{"hidden_size": 96, "vocab_size": 4096, "hidden_act": "geglu", "norm": "layernorm", "init_std_up": 0.0661, "init_out_by_depth": true, "beta1": 0.9, "max_grad_norm": 1.0, "max_steps": 11386}
Each number is 500 + 50 x the weight over its row's rms, rounded and kept within 0 to 999. Layers, rows and columns count from 0. Numbers have three digits each. The size before them is the row's rms in percent of the matrix's.

# layer 15 MLP gate, 256x96, rms 0.0956, rows 0-191, columns 64-95
100:538508444431485469546532521436451590516429496608599514477555481448510512511517484503491494424435
097:484484522479332419512548589545470540492553507376431491456499476437528464490562455394457518523441
105:532549438429529470556521486517526517477501583525515603445400470566521514485522413495517491512477
084:540549561550515497511618494553465440471588597399542442542554503561537502601380532499469444489502
099:483524414399467531548546470485401525475621421480519445507430556539533502473520454515467593399425
098:572561454521520495391514529467525410507567593498527521593474544537535411516336490441498542439519
098:511517450448521472511508561487446507542484497596373468467477444465494541494561516423477587538437
109:493545421503508453532520523423537512460480481565493541401482426520414569525441477607514442549510
093:443503615522590489459516590540477469435391562453466548531496481561476517559457410505533449488566
104:487504518468387448440506500505576503500461473534497524505519456448508514501492409503468517446551
100:505482472500527533446583591468471473476458552599517501430434471497525524581444470445476456482509
100:535516472465606433441505472464413528390596467477464466505515476487557538546507465565433457480590
090:453547507497506451521396470566445459459427603529578496450459514559483586422533479594512470475395
107:441468534396471326447510495557575499556523477572476448411479440473475513483545472527466476431485
102:522514465451539466434540498472502456465464575484447443488498473450552543671603519437491585532564
105:585526498477398469513462581509499474518470460493558521449493445504590515561489466530435610528495
102:462524554527543497513468413564540560512507529525576433521431411491575515522363515476469494504380
103:548535565485555433460475627575513621470577483593478524478546477525513557488430471438470443519443
103:538590555433470428563430513483501474435423536502486457486505459557539590550486552479448434566482
109:503533541593595454537566541434517433514485580422499506572535450498533470485494508495493479382451
111:458583530489532504466616463480549537538463500551498457494469464557495578452490497477545548478495
096:487437532598514517531475470445521505457421605503520454523608509494453520577564475499567484489501
103:418545423478476568501580572514414472405587458510513504531486519609465439522516491523496503545462
084:481563577522428592495500490561530533413533467530367503492492521509493504524444565482581479458567
102:528495533442585618383458559615521445514506485357533473541436461474439401417491479480528565513545
101:475506450517546496490461582508433491390581474516546422428528519540515415497564526523558508524501
095:473477537458481555505525536389506438510561529538498458530482460559539441489488494412498510470407
096:443553517526455502491588517471456393444524488425411409441507466484472476516513579384411531466479
096:450460520583558521497506471444476570554598539550412493463474465552490545416532516443390624522531
099:462472446454573461446499417388488473443544562482485495478457496550478497527464539515491507549572
099:524544587479461527494539483474480543515485426477460560480543505577434517444487491530510485461509
092:545457575519413397516513517466599439473548486572521507438532480538421443429424503513524457527586
105:487453565526449564466494494417505510489599557533398570502525419525503533414612443527504506434485
101:455522497499562467432448514529495466483586452596477417465473521599565417538474592476502538492458
100:490531524452482467480618524558512467404537531461556500555501447552501566536479441502488509566445
108:440573477475522531477466567454448514502526570516534446492466423578467522518488479502540506459380
089:530484549552548471527548466507499464435549393479455486502511537425580550488452570519557489448490
095:488548494425524538551468486503496583466572517463464424515462534495538378513482496495490585416430
100:503572468468565537442436546519437459407486583509614459464469519504524500452436471459415540486473
108:489502525489456534446540495517545456419539484439557458588453497593470533564410404415508471437525
103:470545424415534499416530564577493454510517559439543425484439482507487543474519496541496482530424
083:519481556521452519563437404532496439569399555495481522587538494539520523552453559494527474531444
094:354456512450396538544441512589500494465466468557427478558579488500501489516521472517552476456465
100:393464529528530532541483464593388487518583542556547493525572443489424386525483552490482528493447
097:444510496480445576468386435575423493455518588523495427492468485613450500468535542541517478523509
096:483509451451520457499322519588467549412556456528551530566437519479529508463467558460430493440438
100:479474447509504533441519419523555499468515552508489498591458448538507464453463603516414507479408
105:506472506441469364507445594495503512468608485588650504513464499602550470532528498530495430530547
103:509503499409542462468524581470452480544498485420445412532554391617498434616529444448469565477480
102:496596510489524548512514578440519505575521526562540461534478469486498557508417447441526476405421
099:542567444429454441447478568512466512434477432446475475510518497499474615422509464515509467532469
095:444501562576444518610512446509518540455447534563487477446394491508422622488491487458478513567503
101:560594469441498464546541480472489499454579542474596464538463496612548548463432527436507513530379
092:546510467529534425602520376467468493438544489423559437466460499510510504477574511498401502464501
093:488520510487463463463639525483604468528469469531439463587533503469511496398539487421455555540503
108:504489580459457452545521558396536477441575580460523467558473455520440567602490484429463525456565
104:462487488513441487491564511565512509522494486429492484487592518508610473574475460407567600443520
115:476515478481484467472572499556556527422547452529599480382379442538462512479549488423471517455503
095:388434565550566483477469605562465481473472508506490454401541480495443432495556449474557472440473
100:483440515430428559564495502491501537470504506501535464441481571515515515449503494449472585487504
091:489477461592468558459502558560461469475501538542592451514538486553437473550570443516546478501543
089:481444405526505474541466474487526429435459471571570478498494495554539467580421625500508472562492
096:493509571468520518459614563565456532543561435528452431412506455597620433420478500520531554538507
111:555559535506428381556500613455530486518441535498536541397534461541483473552490563527505467404534
107:452457473528513433451527535532502394403461554494519380478446541554520379507412493399513466448408
094:478435429420497462449498446472493531590624534540534509515385494485520512585505501506492463451553
108:426495539457446494412556520526612469410470470482459410475424525509508496415486527445525529547451
103:489579428421513480540477562496588564375491624516500579512494489510502438502505578548469551501492
102:417553473461412540517438499466582560464574490519499472511470475487484467506525461483488513528448
103:469557541481606429559588561510545402426612556472532430535520397580485537528467459463494468492520
103:422486432468496500447462545492467482508528574451518532495572495528463417511629496455448500406414
099:467513558519498420484446563575525525438542528524512375479529462567462534463506551444429591468436
096:434536594452543388489425461492617499482391517485477459471526371565528534526461546504526532403451
101:431466522443452493451509542535462461560570605543495495568519459571521381489400538517476580473455
086:524456495535520561471522485578461461574574512488482528474480609566570477561497427461479459529536
093:497459482472518541514475505529468512540480485528474532397548475566599465544516516477368596513436
109:440474482398460597511555464514547440477416514447464492494471503542440466470487448552549524570486
098:454548486497529544632512455529449532490485598555518490494475405521418528486500568448519545516410
097:428475559491488549456479509527439491503531566600470484510517441540429520525563478461427472453531
090:481449532574532493521374446527494428405551534506510460480479537581405488529546453456494536544389
093:527510463475458527573503339450601524464562522548454377463530491566495569518501465474410488522524
094:436461565524502511550426390434560504430440413591506562587507511506454558465471483544472558569444
117:375598507476534454490510589418517552458468459516425516538457479486495482503475487574452448399460
103:539476604475482483526418532563495366525479625548542499503525489587457488512530441458536495484430
083:472436611527526573477428450512437472568472454481472455542514544516485466440538600509530531454506
097:461531479473474395544378553488487580562483554478472435439518578555508466468504528383496552541489
091:490485411393491502477474584519532456422530545477557512491526557503475462500485486487530491480515
101:511558553486549500484440521503484424490467541366438480577497482553532444565461540519449548437445
098:462480555474494333525457509486519429563594531476484534540469521528487446474479465451506504555449
096:435569505509579510498547509408434526500509521443536551468490444502522444419509458502438423463530
102:475589494430597543532534506427530508481477465429480541519470533483482471520425518516514466391435
101:579489396544556475437469560550516531511521492554544520531499450430451541554457571446517470419453
103:517572555517486427558496476505562455485563506527509491486458457485529447510494432414484436455462
110:551514422496514512548495564447485528564474529510423505446482458513545550450462488514483569467519
106:439596438466503444571447474546469520463539484422522519584460509502503587460510514464421548474443
102:511528525484470494443471587538463492492527537523381523465498531521522631586581427467556544454513
101:472472515557441419432577529439485479548438491470462572468522391465512455473477431538484513431521
100:495463540506504549560524619570546415422454493543429442493498510537495486557503468380550550470543
102:510543431421495477572529529495481574429450511480488464528581472458447502524593492469479474526517
110:400492425480434456413393488458422461464547550482437510487471480532483547472557475484430503543405
093:412599521510449388455479540591391483567481523465470508443467449488575481527501612497509660476454
102:520505513472546473413425569518483532545551563520430483455443428500450533492655488462492524419369
089:442496461402506561447483509621517479440639468458598605514540489598490532525453548478471472478485
095:504543565544506488485547530527433542403453505567464498461530520515557482444499491579589588458459
096:384543538564434561454529459446482491427441557473550551533553509484477521485549604479501502519440
105:536582469515590535515489579508445552432557565475522460527520509522382511520554473498557480416400
104:452567488460501587473483554544456537556514465408462400560466428575445459374559441453554558476426
101:510556463469522389478565504502531510460496514430478461464558485517526612540514492511437502553451
099:543563522467438532516504564568541499564519472497469452524439468566513513453552405458480555411497
102:466491489620551508367541524571520565540511478491488503488480442536434520486569487501462491445494
103:431528524485500467571548423439510480458467587362523531430401465494519522446497597467498470437540
104:526509516440503476411431525571525521464507414430450533534505414533503526562520490440535489466529
108:388493455526606462419550576494490432514497624538485494541557460414603457541513433507435506527565
094:474559560478484514478576427547517476438518521495530483447530470649535542436522488603568460513425
099:414551496449491540559543563502474488460602505524545477544448482546437512523516462404451491462585
104:487578442436506497468441510632479514433540461556453568548545503477447496494572537469545499501541
099:485515536500504449547451555549534457497493547452531427499502391556432508553453417465507513505480
108:499494443457520481552466446451461356429496513589482410492491502578532455508500399427479566542389
106:443585555529561514425479475480455500440477468586550502447493374474420473431502518548469509487517
105:462454470535597619498523492446508434526527415456511403548509587488502352503479535489536540535469
088:527423450495409473461436559496518467568444464527433421537535552609460535617571521469365571482450
106:567503462447547411534564532541527391478677502535519528434419431508498450450465516544527517509438
106:572519561434456465409485431481477507470539517574607505500529527548464581472494473568433514442425
090:437457420432516527538532603528433556431463490516502447446449498552530484510380492528449523430519
101:493504508577434556559449494614578469435515499559431462422501510497495505472458485510591479477563
099:648508464413519515456463502485440481414522543475526524416455578530512560473442492434540613462515
100:541510515450554502521523519581584453438569602461551444583514495574496354497468505497439435496511
112:412580403556530488458534494557505466504574479550514497497415477546508508586574507566566545467440
101:557579432573442476410472551491515506527537477450521502558452453574449525539486540513499476488503
108:471551576574473496426487556539501454515535550450521454482509433571494582520565475529535540461455
109:452573575454520504502529480505543513421498463419491444528464467571436486503478446446587448480505
101:493470582518500465463562474610605466410519524562648406520392456502429528467529505517438561550596
105:505489481499565476430494553498538478415523432561460464491557417511487437437468494569524524530462
095:469535459425520426541421473508471603395493507437526520493492428484530482472503503430516503452479
089:455426486463471504465449565470536541432628589515458485480490434523368511472524489453443505452417
090:450405478427548494469501562470546521466569510497489539482446483428470452451420473348571514422560
099:608444501441511503414465454560466455440613495479523501499515432518509464521439499536478516451486
098:548444427368516399428472480526557528479491559401533475456481488580554566576517495510421516484561
099:442479506457454522422532494453551502427539600491457506506498462432510536610419477515435428520419
097:432466557477538608517448641523462479516433585524457516499559493503466540625598573410434495530500
101:424455476401457497411529506429464472434503510463460478581500516513489479527585479455554494504544
092:463507545470395501440517656495486527463627515493444462529526426500569543583533410535545486542510
101:399495489469517520494477467467502463485447518507614535499512488608343511431475450467498591466400
100:462504481491491501501517474542443633469550486520569384496494482497477491501597459459530496415488
105:498563515514506543476509513553473528556528502492563518371424440438423493490513463480521448550462
099:474479463484444520558492570517474496535612496526489549500494445536541564524517491443458508542420
101:494504446423500548458564575546537525550400517538525438488498497537560516459615470416500532439416
094:607519494484571543464521451490517496461615608586570532496492481565555497485535514549444460456448
098:481516501510527518431476641404464492463487543468593496437478334489495448474479462463425544442482
101:429525440520584521563511509556479477418454529506527472534465533559445437495504512449561576355468
079:483468479445575577421556478449518507465486513517481513531549535562530512541447509526579491497579
092:558492460510530497502504485386511519462470604406475437502424498469470542456465479446477507454548
091:520470508502591528554464490484460487386594538538474526471504495527580487484496467611533571521492
100:456531457568567565585497444485468445394443445443444459502512492506539545479550489535565517543513
105:552551492486528590516567483434565466395524520392491422428454604540541476524551457490580530511406
092:481428554450561495619567524468461456511560468487483424608496496443540459448566459576445474457506
101:475622575468441431549421477587474526483539407445515500433577459457467574526523475554424551447359
105:451452547549474598507604561439527495454543395533540513525514444518429440511494527413535536426468
090:394419498453526484436473545499516524454510553541547440555437497446562512484474464471471583488483
095:543433494502473464492545491582527461475526434572515435447566555525459519554373465534489485539404
109:523531479504529515510533511500547519531536512552378534463472372529557459505576323451547472473469
104:481510419455530495483452514530465498467489592474396515488560460566506406551373486475532575506504
108:528519505481511500515428496573520445540510561498487513508484418514466494575541492476465430505498
101:485521544446471537539472510507504548390549550483492562536419496591491495482561486471485577539496
109:427549574507430480559500472468498550529547526500468455387480494570493536463503421511468571489516
093:407538429532426532523465472480508567501610576465490512461470521501448526420585453488516437456556
103:533524386503520359555484489550540506446571561431560467501484463477526557435467497502483411510442
110:538475482502540523498519489519568515598537583530523549516544433521459570548438417486544569387578
103:461500506472490456393498614467556578485446456431536431576497446542483468454487459447485560605588
100:558517493443561456488573483527529436415481463556478471624454488532481540567429485406483547464518
098:446526450497465442560541467411454477459536457557450472526466476504604545455525503502505525448484
085:504484497530534478497462443453479460513466446485523536580543512489538520453405534566600492520513
106:544515543498502498455482527549431433515525549539490489564535510473582441470489449431470542480360
107:517464472486469389456555563445500404489511494452555534524532479542475487504523586461499487540558
093:449418542586436429465449414495430549498453484517471519505438506485515467463554428516496429445543
101:495449434491468441466490459468432480465562427428502477389497467556431531493473505456374504509490
102:459583531461486471493505578449483492397540592550536570497416528524598522461514413504446509513474
100:403444512557500614453507460534494503473564496528550445420403521524502465456496496450592525433367
108:428529587552497531416475574501469444531432549451517354523531461551489476433460557419545544459458
099:483448539546464546448509502492521487421526431448476509508520452475501492559517477463495412420543
106:538527532515512443490421448573522503376515456548449515431535483487478423529477505507518478436517
099:472532464486562498477512497553581446532410487453471423425546422486592503527596497553440600449486
100:529573438468529454544482571458475553422487465525530497520515412515442579450463451519463504464519
095:436573528499530469487557530486464518509392523509601437590431476420480541572480539427485567557535
100:404502483473521496537494535534600474575473521466555451477452466600471463494508432464528507505463
106:432542448469575475521425398451535433557503453579558468394465498572502548462498509515445490581425
097:450578509386547498448478587541496519511561474533468450511415466479544589483567486640469562456512
103:400510488558498525470515570495422501530520460470510484404611490560436494454510438469446545576514
106:456561468483548557520428459542478383541465499494525459462460410593454519443525515477472488505499
103:504485559524476423478488521561563465523475508501489456509430501535552602529509540552581472476473
093:501533449448536531528553586483545472492437508446515392528578454469468440540479459459467493517445
097:523446478561533590469478503531530559445479493575566383479414538490541549487482397511538526457581